Each number is 128 + 32 x the weight over its row's rms, rounded and kept within 0 to 255. Layers, rows and columns count from 0. Numbers have three digits each. The size before them is the row's rms in percent of the matrix's.

# o: layer 8 attention output (transposed), 192x192, rms 0.0964, rows 125-160, columns 64-127
# v: layer 8 attention value, 192x192, rms 0.0966, rows 126-161, columns 64-127
# q: layer 8 attention query, 192x192, rms 0.103, rows 128-191, columns 64-127
# k: layer 8 attention key, 192x192, rms 0.105, rows 128-191, columns 64-127
o125 086:176116093096184162123144129145156137103120215147130104138098141174146155140121173118124168099085177147170101073123105070186105111093159129094145095146100128205151125194178135149112113140084167
v126 086:140116164134152145154076084126156102162086065113138145115108149167207107124115072032167139134111120121132144152098144092109165097115099129123150102091073100121089137116096108169162173095087086
o126 085:105137085158114139057206096127088155117172169175123127122106117097068105145072161217142147130157166160176176107133082137138080104148109194144161126178164157173111140220178169074074104156154146
v127 089:128141137148108135111075109164066117115119132100111109127105112148089111160137111204088115175129153165143117129071098074087159196107135171151109155163091157151168126101119120129098184075055200
o127 084:159124064097088129150139110083164120146104089163137149137083108125079167130154148095129129099100132061093130194151160149127151094150119133086171114078169133086116134149081144112213083121204103
q128 170:090072159110132175130177102139121182114132096177119168141071186152146124111182189180101124149127131126097135198134153139154108121120130130074133100151049138156107170148168130153152096160100116
k128 089:104120138131124152133127095109156112146135158139132071088190152123119140133122160063139136119151146073124127120120110047121175086111117116133113113191121100104154123103140150145179170123042040
q129 162:070093113084142137101201113167118180111103130142122098148107117179171157128162179108071104146112081186128122186127142182115097106134138114112103101119141131116131187189154120156123094135168148
k129 156:119075151073147173142155137153140148126161135178110080165144181096129165096183143132127090124127113144169084127196087117124062098101079183071107180146111186113171188191153166135068108163137119
q130 101:185129138166158141123064138071124128139179160173122127118145145066092129092096062117184130139155161089148079081131142111150134118102076147103193162146087122149125053108127141096137148147090113
k130 062:146146096101134123117137157050110138143111171084128069070182082107162108096139067068148134123123144110127159144117057086165146192087138082143121109148107146137157117147078146121169172080128105
q131 109:112122111119119129085165077143132174152083140067118133105123132147129136167164199143156159147163116120104100137089175174191115057118148135127074119146174168103138182135193153129138049140100083
k131 075:137132120166089111106100062155114106149166105075146160120114118171126096147123154170157160103154113117087186127138191113167129100151176105151112065097118076111070141117197096187165114161113086
q132 112:128126141146058091155119093160128098165157118059160126120133164165100102128102150135101123127088098101064180112111127111106172190200153118158131119135103055157096112083195080130109169146105139
k132 078:095149133149177062117127158140125144074102150137171152112101051169113143178076136158135127148113179151093103140103124138163141163153149136169186118092166094152118112101058079073132099096145168
q133 149:160114124116179141107108157088109123108081124221131112136142111099155171102144064122128131135177142123181094123142162112128086098066045132096159134142147165120168103157085151148111099123136106
k133 081:162122164114090159177080110136132104140132085139115109118174226103117098125166113097119140079151081117144198080148118102099091112117118117079087137149093106086111161196229180169133135159100090
q134 081:082125114108092104126149092111098116094203138068155137083139157090162116135116140156135162151112109123121112110130202131091136147140103096131114077122134081132139148168129161119084135143217207
k134 108:151132154160147120130124116141168124113086133086073171103148145167099086170129156124094179091109114138144146065124139116113146114078159160168203099101161095131116141151086165178112130122134085
q135 086:086128128112079103153147109101105062076197065132138085142163200153167116087173119153155100112124135113170157150114059069058121150186151107137094151094081065088135139156084115152077177153130186
k135 098:144096121108167111099157071159141171092041122143154138091104083169110108216119122116067142163150134148139116122125158149095157190155117168167121109124166114128133082127110139113058104151116121
q136 157:112126118099132133076131094160121148201150149131113059119106102127149161115171073232103129138147124144146144128112131176184098027168130196166137118088112165119138082138109151112133128134128129
k136 129:061130172090161145126128154100129167123073092147075077160178155132101123099174073128130092152132111182136118112127122108141063172111095173137094157148168118096194148179119188130054161157115160
q137 145:116116169134090093147113079153145117163088148134140080081089120171140120147157128201123136160130148135088186126131124120144154102145143120184136101096059108143129117096130077112148110150106106
k137 108:096110116123116116133154095169106138129138103129148187218047120177084155157110147201120115127126132167115119155118168201088123130188183153148120110043178098128079089109082048093114119159169170
q138 142:118135104082175158086144195098125154095162111167100132160141097073159180108119075105126129134132106149184056153142128148117077126104090141103149144138136162116147110189078174144109123117147159
k138 161:142121153086123191151140161147129143136151134166097085154150196086142127099173111095115125103126088133175107105171074100092092103102091122071108172167119168095153175191176205158114129128115086
q139 138:121137115163058072184108071149114097163151139065176150113110141156103081138128199125119144119116130101078175101094142122110167139181167126146106111131140100139085126088178097116129137140131102
k139 148:124154107171160072094119106119128107137096134098170174099093069161119130163078130169132153151123166138086154143094180159160174145134178140186152091080147087148095083062074044119141104127145168
q140 111:135140157098168130104103202129116161106136135150119122152144127081156181086152053137102134105144112140183086153167113135092091116093079164118152159125097131119162092171051142151126161118109133
k140 154:124117156092113188164146174122117148130141124163089097136142180067129135106188132099149102112108083149177066125169052109078092124117100114071118183162124187104153158174154195122121144140123104
q141 099:158131129169089087186102107166112121178155140101156153137130143134094093129055141110089137126084106113084164104103152098079152171154164123171149118137167087182071094077187089126125167111151148
k141 196:160149128193142092157089083135128086146124115122185146096113087186112134121079120131093171109156163085093222114104174137147140125131103136151164098096122055157111074088158055130140100141148113
q142 082:143131113070118109120093095086140129170174105134125137147119082044165114145160161129156127101113147116104078153137202089117119113129136145085071075087134118140171155148076120099090176171111154
k142 090:091159095163151103062131149195120204107109130130072135080115138121132175111120146155083088135081187150179106075088083189178147090115111117104185141120122153176106108126145178164062132121114088
q143 081:124069101148223083084154103140135137096128085152125093156102163135180107138098138124115155092113180125162188101089123063106114178084133122162098145141139149080142173079139106107095118167137079
k143 085:161066156123157103120184082107051124063064131144146146149133104108142194118204069129118140179114089141135136193095141151096145152109093137104080116118096068149185094094093119099090165100107113
q144 084:111113108134140155130120118136137136094129201125149097104114100148124088091108157167116235124098152134132134142156128063120147126192135128098134109118127070095158152121100106177064123153106160
k144 087:107140218130114123069100100145099166100081081151161156126185155105101175078134136107153094044081106124094133132096087146076077116159129129169172142119090110138136127109100103165146094166181143
q145 081:171154126140112154154128168125112081175122146199148095103129151186105097163128065150202124154199127122114172216107101121115115101172115104165184163165072144111103072129107156128163133091164155
k145 076:138091141068129162091129100099108131087164080099090104129126042145154142119059110099064121119133120098113113145106112150125134208124146143131155080099133137103149082144135127098146161132112153
q146 075:138132152130133117151079151162182137140163133143140108132088080088168153139109080151152128127150085132097159154157136092185063112124086155127071163116147142176120016121099136077114161091073071
k146 087:115147078143109161135085142154096099141186145123147080147147116146182161046135186144138096090109097094138092151139077151154174154098159073147102132106089154098138125121185128124197144115152135
q147 088:126086098121145096112089153160169123068025128177112155110112116182156129198111158091132148164119126147132133114079152188141169147108139147146102112126153142089124127134198140064100053144143106
k147 083:189153181140153115142138130143111151101070129051125170148138088116067107153181141154127119161136126103108132117113176076154117121134106091132141102136114118211124133140080189131112159120120095
q148 073:108106132124178127111144160070113108150158123176147169108116071070130130122072122109129196096140171141135081115079202113124164163090088152141189131135065109123148160136123181135139211188111121
k148 083:134130095113135120105087142089140129128127143080133108170127138078146130148176160078169147140099129124101162118081077123118128144098174121114138075131149037149149109114063183137144161090137163
q149 090:100124094166150143095101121144113183124132181116047145125088129086127137127130155132145157103087134077156145122138158136155094119150087147099157117140218128143142094065158109209126090140113081
k149 086:140173189146103143135099129178096101153096150141165135117193107147134118077159182125204118043132141150088127132170065131160084076137127132113113170118100114092120171148154111156140127154167101
q150 076:076133110135083088101127102139089099181189175068122127164156108162127170133046149131083125107169105147138106163128176114085108162165131102086118116052133142108177161141160180134107171123133182
k150 082:139096149118098106090174095105159165130151097121191092132122082104120152122171161112097150107131141082095165175126106173169120120121133140135172161154126100104200129130135145172090106179100173
q151 083:168122130126127133139215106122093140061160125130143155134149148092113108109131140159101133120120140076121107156139141084114127131138162137102080105073115075125108203092107135119072096178103140
k151 085:116144160124125098168161092135073136090098157133100146114123126138084103195165101205131117149103152147121132063104121152102096110114089128139207143131114133103158087116102154105090180175155074
q152 078:135101124118143166086142094126138158070112131144133093168074179173145123095153192096132116054110078126162155075153052114149158105126140155129112164086085155068138097131098045184201156124097102
k152 095:080129095098130122150136118100034137150113146216149128157136129144139127129140140135158052167131176124148143119109127115070133152110116132125066186086108109084122139126077080088136054148118139
q153 085:111131137136120101112123116133067171069187128068173089133103137167112119121078208076112133132194136179155099116068154184075133139116093105154098133095151106113095174174164109075145061083139204
k153 087:166081084153150109130178071096124090158113122086123135163163139132121127145179123121107146162142103159073168131165138117138154150098142125144114169125109133044148144143096119115137115127152153
q154 083:112162111139112136103130141137077094073159158091128071150130200065084155082117148136138130123111127175174109102115169146043120158146099137119119149094116091121119136153108072192121180160134199
k154 089:123040135123190121115155162151103095138138087212148072114118102146105157078159173077138151156109120162129156145133063150132150156159156139140101131145138136107139103173175086080140102117154160
q155 076:122138120136110087149152145123084137145088129146097146115149132073150137127165165144114177147126156130152079089098207101117106081148103154144128077138191124167132129140185183126091081162142135
k155 110:151122151147141137121126094166182150132087123046114180120106120147051067121137130123111161116101086092143117110106132166144114108111133127115167079122175120173130112141146189155058168122138094
q156 071:133112174096085138134132079171134169145136142128133110143116134079118089133111057171135083135133078082110162158104157192094157187104136094151071125148075168135112163139177128085149045166121127
k156 084:047105137152154106142154071079094112054183113083083149146076105195101141169156099145125119131227183126137151112128139091123133169084158156128175141137106165110137150129107146137172167046120078
q157 080:080102142128119143108069174152163100131109114121111141139133109219087115171161126120157080097149052139162148188209075143054152187146149100121217110102115160123122091106111103124119106117120114
k157 081:195118199120092138137118153106050128152118123111156170140155117094159121077094130082102111141137146096138080183103106134133038133106144099147149094130090168134140162134108106116122066140079129
q158 092:115153112133064129123131085123103127144156122138108114173090178135097099124174136155102086152117162129117156107173073128080125127176128120105143103114087077134182124153105136171092176116138210
k158 088:120110175098097115093171092101133093188089141101165148160129131116124163043104114114166157143146153074114129139163154138125113135192172156120175147142175110111147162095164127060117126124093173
q159 090:150082192111145149137126158131159144108080146215138086173093112153130105122139088119187082123091120148149132152152070090132123171106133120171115151130060167120111111089112070151209141096145096
k159 110:085103096139134141164118148116124128090128107184089118152136156148145149113169147133112089128147154113123135142126078097085140125156075148111108126113076190072089129088138130134197133140128166
q160 083:152162128124063155099122073107115144155123105137094135142126188176161104115109097138127096079068138135118117129155058108159112037167146145082092117091118105127186123124150102145143161129143149
k160 089:096126076107115142147154120144124114138085169171112139091142116149104098225127117121080109148070187069158128111148148197090137106151078130181100171122172088155125098122096153107091117124115115
q161 086:121097153167136143095160121159157165101043139120087174146174164163118130145148141112116172125088054122080135128136118109144145131164092163138102121121186112102166117125109157169038060183107130
k161 095:230164210134111150122112090176081121087110138099190123133171111102157044124133122144133175093090200145115165108160181121101080119139127090163140111154123116126092162130148135072131103120131167
q162 084:116175121147127118099099179144139109130189124159125167089162145088101101090127094137087116146112171101130152165118147098083103195176152136127167103115067121160164157157074134152079166192117191
k162 086:168111167096160161046109119123151110155099144140153118102137106118142157083112096130110168104108089082160118171135075142180124171187154140120159105157125136171126112135157131067079125092146124
q163 074:117094071114190124131141125129090095076178108126138109142095103140152125174189194123113103174169129111150137122097105122118161171127139104138155149072132107095100194142076099142120164116085125
k163 076:128159136147153081049122117145099146108121125180142146144106125102146133102116128172144137126131097137117071116095135117155134173091078097105079098129051148140072188129121093113093102184110119
q164 071:155177118143122118178139154145105124149193113128119130134131131085148107072134073095101139107107074159136111138140109055153107208129091146113122135143144071119124068144065108088080162085174163
k164 089:136154150114158158185080136179159093202184148165122095143152163126180141098125196118126156130053144093142133092179131118084168130133149085139164193133123150124129136117213118185100145107146191
q165 090:161181118121111136097127149165048147170184159175123134163149159083096128077128133134145100113142102116149127177119147089072093154158138163144148141065112135148109138150163097081132132158108199
k165 094:136108122092163107121143117143134038161094141160150171124093127226107125122197087123119156147119116104170089147162077123095131197143146136121141128108069160093139096131100104105089146128170085
q166 083:113146164120080146118120153166142120159087147099171132131127180129117093092197089143082066207171133116076133131121110149126183122217166160178177171127130109094130110160143125121141092131120130
k166 089:086120112101104153105135085050121077179141090079138149186082101117059118145093088166140180114193145145133143153118169101101076164169136147133168151140149096104160092125134133088129112097089131
q167 084:162123174122134118122150105016110152158156101121065105077124100092205125082168146149124130173139179072112131080075130114164124087106118119068147141164042152157102188099068120139135142131107094
k167 079:084104000149125095144153106167156147121173188099087073081106146123115150110076111112114148124193079150149127161139107145193134148111106164132080139122156168156121127133160129141112118081122100
q168 089:075115089107093145124157083099122117096110147080118103089141148154096139126151171139137180087118141115115149120175094105149137086140127127091139119142141090101205156124095141205105125153116131
k168 090:122172182089057117071149077146140169165059129095172137158184121131157143095096132113123086090114129112115106139115142144098075057123138124187121076078166095119151163146109076194127102096146182
q169 089:109160144115151122126124124083186113154179121181132070149096154130117077076138083116091129110114139144144168166155084128106116112074154177175144157141069169151127102118124122100173163133080094
k169 086:117071106115154195160118153078065128107144115089129147144066152161125157097112056085152102147123139061204110196093105123080135153123137123094138109103128150105164080125118091119127117125086126
q170 077:171134158112139127124084162158184108188038120178103119163132130186191179174148111121144099131101150140135153105210098154113107080136128127120155091126174163122154111065108098101104084104123119
k170 082:122092082127091128117088123108066151092129139139088156088137136100145127136052143101098089132174122100101139162125163180107097074164132080160147141105145172159121119111134175137138217134084155
q171 075:132111172106123097151119141136129076122046100122116162128127116144154170108113089117107118176116108099092123129167092148077171147133135098129149133140136079141127131098121146125096031117095140
k171 088:188167139134092122109111096103072111084153099075095123121107106099093072161087138167098155093171135089056165133144164119162104120125112073119157094148131142124140165144137172146146180129103128
q172 075:169123168145112150169074144137085119134073125241080176137134112113093118085114109112154136144133144079114108153090129067172089089136095126090153124115110131124084077146074116139089118200081128
k172 077:149116165129152095094126061198088049106110108137146073152190123130154106116123140166159137109109148127117134133145101197139156187136078101152113159136120084111102110165167118083065164123152162
q173 077:102106102138092140117162088137106138119080100121152124033163140128143129150135186189165176168146150114096143148101111071158110044142146166122098154145149105120138141127154164140087148124088058
k173 085:140184116095113124104134121131162146106053145131137135103097086122121073161121092156118142093096083143108086108072198167136109120111086075119099081087172065148101149128131116131109139186138093
q174 092:151128165142139137157128186113186108122115127186138155112148120082153091168068106110091134133116118168109145122060158126129117153086134154159166136137131182132103090131122126107133107119168105
k174 094:155082138113138182187129127095118119130252154086100025155135110111101138118085149126116112177112092094176146170156139158125161147093125102097137113134093163134140105141200154112149165077118141
q175 089:104105098129101129156154085130076100081165129086118100098108141135132094102163124137134136119126119134134139137177096116108160161213139109069129152112109050108170118151090109197103212141132180
k175 084:119173213140078112074107108147160151148071139141149159131123137085163174113162136133113147100153160150114110092104090113118107094167145169146162116140164129117160151083107132151132102178145141
q176 078:116130124146158206096121152126099144120138128126100173077095130174124115094166131118154168105150111091104185196154104079149167098165116101129158148138065108105106133083055119214143115151064133
k176 082:092127142086122125074069115093093114091104119163137133108094091121168107121147054156138086105070150164098136118096103169112035118103151127106169180099096116078149105146045091108121055186143132
q177 084:105131081115109144084201075116135113130085135039156130131143189165108134122131139168127137136107115108056146136136078138122159069138165164120066142151098095103174163145108130107105141135075120
k177 081:117191144070105093129144104115133121100127125177144111098111123132136137155093076152200126143134121134137107127116217143103122133091144108115103108106114085135130132133110089096167125128104156
q178 083:122174130161156142126102127149096114186205128133131148191113152139111128115084108103120086104147080156168118124193109118103079200169147129117197117131152116126117088148179131138160179096185183
k178 098:147162214122114147168119201109139147197180125177169094145181157094129134116126141086163135153090170119132105135152076108116156127154151174077167231133062110103166121121147106129103111154094143
q179 085:134170057122117110157191118144079094114201107131194116172148109107087103095134108133141149096155110108155107166101123126080127132106120133142124165128065118112136135138069120138129151146065151
k179 085:118118156101148104121098104121148118112134122144133097131155139145130122176154130127142109169102146142135098084108121083124113139117171150132146172119101139058152121103166125096158145152163174
q180 077:118084120108150108133184119095090124097132119141123115093076170178075128162151190140178171142125139134158133134092128103081140122150156170137156144145140077095148131163142100150108046206152144
k180 091:195164240140112129130124118158131167112035122170124185151191144111109097153123105141160153083136117167154118161140205121095142143118097147197138087112128109137106145145126099096081101135186153
q181 075:146115151112129159142083105133151112121036217117144138153187104114131138131174140132139162133165146145103140127115165094192149154153130128140129083150210151164143056094086155114117074104176151
k181 079:123173165089098129089093117194122108167162102105096106154193126145148135056124172170114162150120099113092108105116136163144116095089137100139138167125131137092133116125189131145205181143112144
q182 084:117101104129124094121171117106083098039115134075120076090084169146135120148148131160116161116107159151132135094139092126096214128167144088095134068119096091098147180169051113211089167182132162
k182 098:109148109157122135107123142157144163095071074155099156152122170146102170148084137124142151095116119168078143147106131118084154100162095157152117131148204072176135173105091128123067099120091138
q183 081:105057049122161170083101073167170135102066156081137089084103108177128166152121132100182157107101126107114153143164097133208151111098079129116084122119154148115119123097127099131101054130078039
k183 092:140188097111135109090142148136082173107051124167152181152148079134175140111140120168106061070140118140099144139107119130102113109083095069165089142104102124131104159157056126141204101110136090
q184 087:109099110136169147129133069181151130135072121102117071113090119132081135123120110106148142119117109075087143185180093075145097100093091151092119127109170153106180167123144143143151120124105073
k184 090:106184131119084090044135130126126135130134093137190183160162146085172145158135116105102070074154134087143113165150118133118141073164097114118139115116145130094171149115166092141162133060154165
q185 082:152120121108113105174130173105165111108180075081171145092145112093133112171153108139154113123183136113152122100084152160111146123187113115097172123168076129174132121138067126098085129181218160
k185 090:135140129123076097089117092144191131174146197058112033090147163095142111149120128127126120120150111140131096116105089157157129110107159140124167156121161111129174170132186173083143161039112124
q186 081:146118155144194175150156159121148093077073096195107107110090132175087138167085119087165114132130117129111174168139106073168107093120141127155163162157104139118083133086138121173160150068120096
k186 110:136140104115102130147119144139165134112145153191128104174172137113191133112124119139126069117102151127123097145165117144127157105165093125121066096081107138087130146099128092101181136153138189
q187 093:140110128093146136110146125173164072117038127104101183121192142121090137128181123136141162103097115117102174121165094114138137101194145148105135071100198130087168155117126128177097073130170147
k187 100:185194214118116132100109087166137151141080139118129124144199140150104076085080132152143181103145117112128148103134138159146108090113141111173150135139141108120133159124116145160166127170145116
q188 096:075176136143098114114100072163138117182160145078137143105133164124131081133170134158122102160191126127111129145155197114166094069198143098088113129144185130133145121159174160152090169151153131
k188 096:086119155105072078060121117104128129194138150039187077107154102122151173088079154140183150135177165076140088152173107191152107082160193132111182126136137132077153149158160167120087175106072132
q189 080:091146092157111107160175088117075100112221151106148105131166125055145128072134125181083127108147113113100088079148159085107152185162116112088128106112127095135161148161135149140100187116072192
k189 085:142194170108162135129125125200158118193178140158175093156168152111131157103150165115127150125102118170117088111159113027159155085167154185125147214174113125082154143068168109128149133132126142
q190 069:157181113143167118141153170105076128166183138142090124117126125084108134118127114100158101096106119132110120105131122096057106159110123118139194180109072136159136125109088108130187151087160155
k190 073:129106063139141126124160130097180086158209144143117107163145163112139148082136106136103146113121115091128108126170082098131148154130167170110128160123071140068135100091144114167100097108147193
q191 072:101158138148145134084119127095167125167057053136058176084143127177110124078101169133137171148118092103126107131123160140163095059148153103147118102187121106127086117107193177108133136130079136
k191 081:164114086146091122166131133130133131100113153125203136105183140149085073128115074123144201106166123162104133058170127142160090122079182124145122178098139100104144130083090116119130100142135086
v128 105:137105145112114146167116152152067133172169134163112126119140076151148153145135140117090123138101150093141070161150087114160111091119160202112146171132121149149138139130090141120076072137163102
o128 100:098113132124182148116121088175175115062070223117099142127162138158141184102132139151123084119092149113082184136145089078171201141172154140155138105118135110106091093072101150138112157111091132
v129 099:113146145153146124083134097151103142098071095078125128137099108135110069173128121170103162145141142114112131108108189174113148137168144127124109138137154099129086108131190155126130179056068138
o129 086:194140149172142210145115148138142137195173197163174112172057092152106140182066148096129119137139128138148097133105170157144063103096113156156199134152134186137102093211185130105136079111142142
v130 106:110146157143104127134159152175135114105143133204163136079125185099192163197131171111133136098088124087119153092113090103139141178114133128152060114128139146146113120163159128123139126077082131
o130 117:131136107134081101089167132103154151178202145153128181123122111085148106115157127151120137097122143130129043165169115117095133079130155163133112189151156188164134175146206155123146109155144105
v131 118:130155087150124131096097074141146157058099082176158154102075176165135148194137179115146155095137127076129138097115158137096148135113166156123080110132172128125140129114181120136163121141124077
o131 119:117159171100130143115130123120159150127201157129190103149114159094119144166070141135136103141137140169138089159099099169125078083076104146167121170125196177141134127188197112122158092141135112
v132 114:134106096121134144138163118141115124150181178142131096129185132102091139108120139163212129176140113130105129152117147113150084096082137131141142129108070132097092129126075122104129126182155132
o132 114:077124085039116079147162110101043135069189134090091135079172148094166108102137122166112149168148129126182121107125116116083155150140120115086113152093094098151164223095014121129120181136091170
v133 106:133151147131118116113103128109176149140088096128096126146096148183107088112154107112067096108115114186133104120125175163110149113171107096114132105148136152144131129121139110139134115107171132
o133 108:192150171163157165145081116152175078122062119153146115149083118148097133155083124119136136118112100153100214123105132155146117152095129081156131100121120166111084064114149080144148082083156075
v134 118:115131081124190134114166134148076125137140168118118148142104115139168142128093173092184166107117105102139162117088135043127155177132135081174141123154115102106116137150099126146134072157109117
o134 119:157110114103147149143136148133119142153084090096101140146164128158095083114130033090113186076071114112120094182145130149179168088086099197147118134119137163144164165131103145119171094195123123
v135 113:131095127128082123131108153106146128113146144084139121107159123096093133141137087157139134107113178145147140137118114185130114099158116180129116119144137120143101153129151152085138144130075138
o135 112:115123098161071116086188099101092136159182172137143122127101136092168127108153163177105111149202108096127108152137137074090131185160169135113175158123050103130124147136096161119107160089128181
v136 100:149113116147175116097132094141118126183118155116136150114153101127133173133154157123092114177175109090152134173099165149116128120155157132096136110148158158133138103150157151133153148110144114
o136 098:160129169108213180166135181183178200151102122151098120102104090132079144138070121089155139131075139175181120114110146151133084161061113156108174119133135209133117140150113127161107106108131089
v137 103:172152117112138129148099139154085151144130094139107083137132098131145149125113160125050121136125133133123082130123106138112111070150145179089108116131116176146181130145105116142134108134154152
o137 108:132128166135184158118100129165207114084047166111162116134144161181091172152100138138133121148109134132113200109104120139194125137118126102139115114129185154094138044088192142149081100112154115
v138 112:140130132129142166163111145131134138124136079170113085159105143112121119082149111151152122115101076166117130096134086061166097069112130140125176164091079155115133119111068139176118118216164129
o138 099:029114095107071083146105082103116117077030067066108116111190175156163151122163118142127119129137135100103219094145096139108165105166139099106077097129156052126140130095087106134105164150118134
v139 117:169117035124126123145129089104133123125155151097090124160104096166142149034138165131146141134113080074126143099142175128133108099139112091129138102136142112118105104111133138087145101163088136
o139 123:171088124094154178175101166144103185105097038105122116141146104167086122128115145097153147115117108121149140160120128153101096177128123147151134110101106097109170151160057140213129133139132138
v140 123:134131130144107109117107150134092127140161101161132139150051146134135144174120142112114082116108169090141101100162126161083138133133137117127055093105147153085115124109181120099081154078106162
o140 121:061160107123130116082104121150185079153178151119196130126152117105122152133154207128096136096129161119126142107115151131165142111186157151104085109120209106120157044142255105145108116154141113
v141 109:114119135148111107134116118117117127155163112128123076132110137155107187089176129104103126131122079155127113120155118171091120117139146118089107144128111151130206138150105120064128141143161094
o141 109:038145156133151135117127093145122158079115103123131139099151138109119127115111156130129068106078133128110219062145102170071149147123127085099072111098150094076145133094152099170095143107131079
v142 107:105153106128141131079141130153126118085141138148145149111132155142124157170133144129177125073103174089127166156138150162094160145140138168159096117137170120122111120099153138081125143120090133
o142 101:154146107093113130143212131077093155192238180140115158138076095062145103156109178080088121138150132144158014167110147143153129104125128148085162177121135179153127228173179114086163114137140127
v143 109:102067114141117135093088149140176143068085145125134169088162129156184149190143110146131113103125164132118144135103053100111140142129128087136131139155189140142118125090168104127118120156096081
o143 111:078150157133072079085118117126107124212178121142175112137092133100145102150151110160125131144219162130131095165146113104123122107082124123126087128120140015167111081160144171101107122122099136
v144 114:071139141148148141087120097179149143136148149120142166107176160149108104154162129158159183150115096127126141159152139153108133059141126131124081159129112094160135135143135132093130122122148089
o144 104:099136115112133129124218081133022150132219202093152180122089115129140128120066183122119093155165100133125119152116123159052102141096111132132189189130070158148081202170116134099147106115136142
v145 117:120104142140103127150092152095169117105123075164135083152137154092132125133146062166115112114126136167098099101167074098099121082154138129112115146094050131114147113121075115139166144121202171
o145 114:058130108142023101101106077122119094119079111112158115103164195146173139120170144184126080164167161102084180094125094135110114151206115088127072104126130051101117115112171123110110123145110112
v146 128:171117102140162139128132180108039146157157145110152094133146081121160114116137138077077141093134120137138107074154157074138127163136142097117115168076097121122124151124103130113107099124159130
o146 125:108102151128141183121089135211137142119061140145139106135179169176094114102094069148153142140096148102107142139142133119150108104160083176173090076115157109117143068119140169136100071186121108
v147 116:143117108118096144173121171109108111143143168116125096147129133104203128087131128133135083086107153113136101084128119086157109143150124123134138128087078132116110128130110113101132128101159172
o147 110:126092085105052127118107128120129119143119082113098105143167153149145119103217130131121133125143121110106119147152111102160168121203161132134048103121130086104157082108140150130099143172106103
v148 103:113103154120116102136129134100140122108109078112094099126099147122085068126125073126103110063137104169135107097159148107153117120155097117106114170126069150132141126116100098158114134114210153
o148 105:102140110175039116126067124167087052108079102111159102153156148179144120114117114173130113135151143090065200122091111124126131152162140108129113078121121058089085089097128102106100105142105129
v149 109:151187139149103160097148136111131114094128078157140126102103134107175164173150121143133156050114123108127131102131090117109131184083151162137100107109149134168163141131118111099157123120110081
o149 108:144123154186157134101125140124132159117103203137157137120108106126117149168088119126122108107116125149124131113113157169166145049099095131161091127154189127116125065117211139095105121144113119
v150 101:146125137156129136107130116164159141210160146083113110160152100152102140139132095112135147171163069163146134206127164134133089130125110159118144110140183140137159106118130133167114105134164051
o150 102:119114163144233180171103134134154088124032124081075118113098121156058102131105084100133161123101128150139140111104112153143144117070131149163175096112143180155106061086081107137142128089091103
v151 105:130169082104119146120122132109207116111111175143124147124111122112131137092123101128207114147148125149090168154083086093149131170075125106131227138168165125141140109116101150150137119175117113
o151 096:135105109105114056132128122045124105101084043123082130112134140092141122129213083115126143115149128135148116110160117121126194134137157090127123132133113087149142141067062131116175167128142165
v152 113:112140097109169142131116162078181081087091118115098163096142126152160107110094101138190152111125131141118139072117072069103129114117107097130122108161126119171117111104105148172117113199099110
o152 119:091156098148033084112176114100036113190095043102110155142119167138111078137212132117134144153182139129103132160129098141158138102100113097115101147166125046146130183119120125121202138161136144
v153 098:142146150140111142155101120138117125152083106128116119159164103114111084124083117139097064103167073161133105175110115145109159159123117102127161142150080172108177148127076112140157122126181143
o153 107:162138136117159102124061158142173090088040109184103120117125119164143133110135095153167122154088130116117187094112147120197122148136079104111109095145106147129121100066104116132128139115119087
v154 114:109165125155112125119145134144093127139137074117120129112102125139166134152154177118120137086099146122134129143150096104160129139118145108138097081152195129154136131139158156149090123115107055
o154 115:127149156148140140155154118117189121182124157102131120133104136132083135163110116095116169141122143137131058170125145150153126046102150163128160138128231144150160122170216103145153139130141110
v155 118:130139131111089143116136153114085109100137110122130084092099105141218152128169159103142146066091140093107092079169058048144139172115159171138130115111156093127109135135113132147112134139124089
o155 115:100123111154076145124119095111133118163107175103114110138150130149133124144180121142114109125135125131098088148166127135140129032148140112157080125119190047154121071146207133126124137150092127
v156 111:153092150132165119090125155099064164178121182073128109106119078145110100217095159120083134132176084144153146164146167090162115139091145120155122170148150119115123159125099130089109153078067132
o156 106:187118154139213140132108176177139173135107210188163137127125152153110127129089094120147150127094157102143114102155158099183117115113105157109255091131087161135165114144073184143127110139101183
v157 101:118082099118110150120133155114133091087119134177137152149109144136174093088146109142187146117089121120099151126148077088151160139109143097127146130103097082133130134100148130115117124114107129
o157 099:128116078102061114140102133078065141157179117103160152120094105098176083126178182122113125141185125135127097140163130106087142109167156079083087146106128064160111165207159106143144125142137136
v158 109:125083118120151100117139150113109114158148120153141094178088113093134050111101120139119132082141143155148111079131155098121132108170141095125109165073053114138096118144095124131091140117136212
o158 105:099115090125071155094113133182073116131143122149155132151153173136153096114146109151114112129135129070116181123124140120131136143209121144110095129116124102098126130133128143089121080171118152
v159 120:095140114139162148098150119094107117117090075135155109117103141152150096124134140134172141064111084131081165110152133060181127074124142132147150124129133083144121130126107142156132110205121058
o159 127:131114131161096127143164089130068111151096119101131131185143161208131116146103100087138124167137117116108126130125091159124101045096093129146134132141149089124156206186148147100187128163136165
v160 117:148121112124172122119161125146081130167132122127144110161113118127149074191163164074061172113118148134159101066144198102147123113169146133131064143090119110115079114131170115149139149098093123
o160 107:154144157131150208108148125203140151169150183147166117152108142144095114147057124117123142136113090120147130156130152144135089095108098167179151154144146207150115103186191153131102038147137099
v161 100:087106135119161118132148104149102131119147081126142119137132147141130115092159155169152148171138076104122131109149132098116131043159111084148093107122072118128120119123111129090141136171072175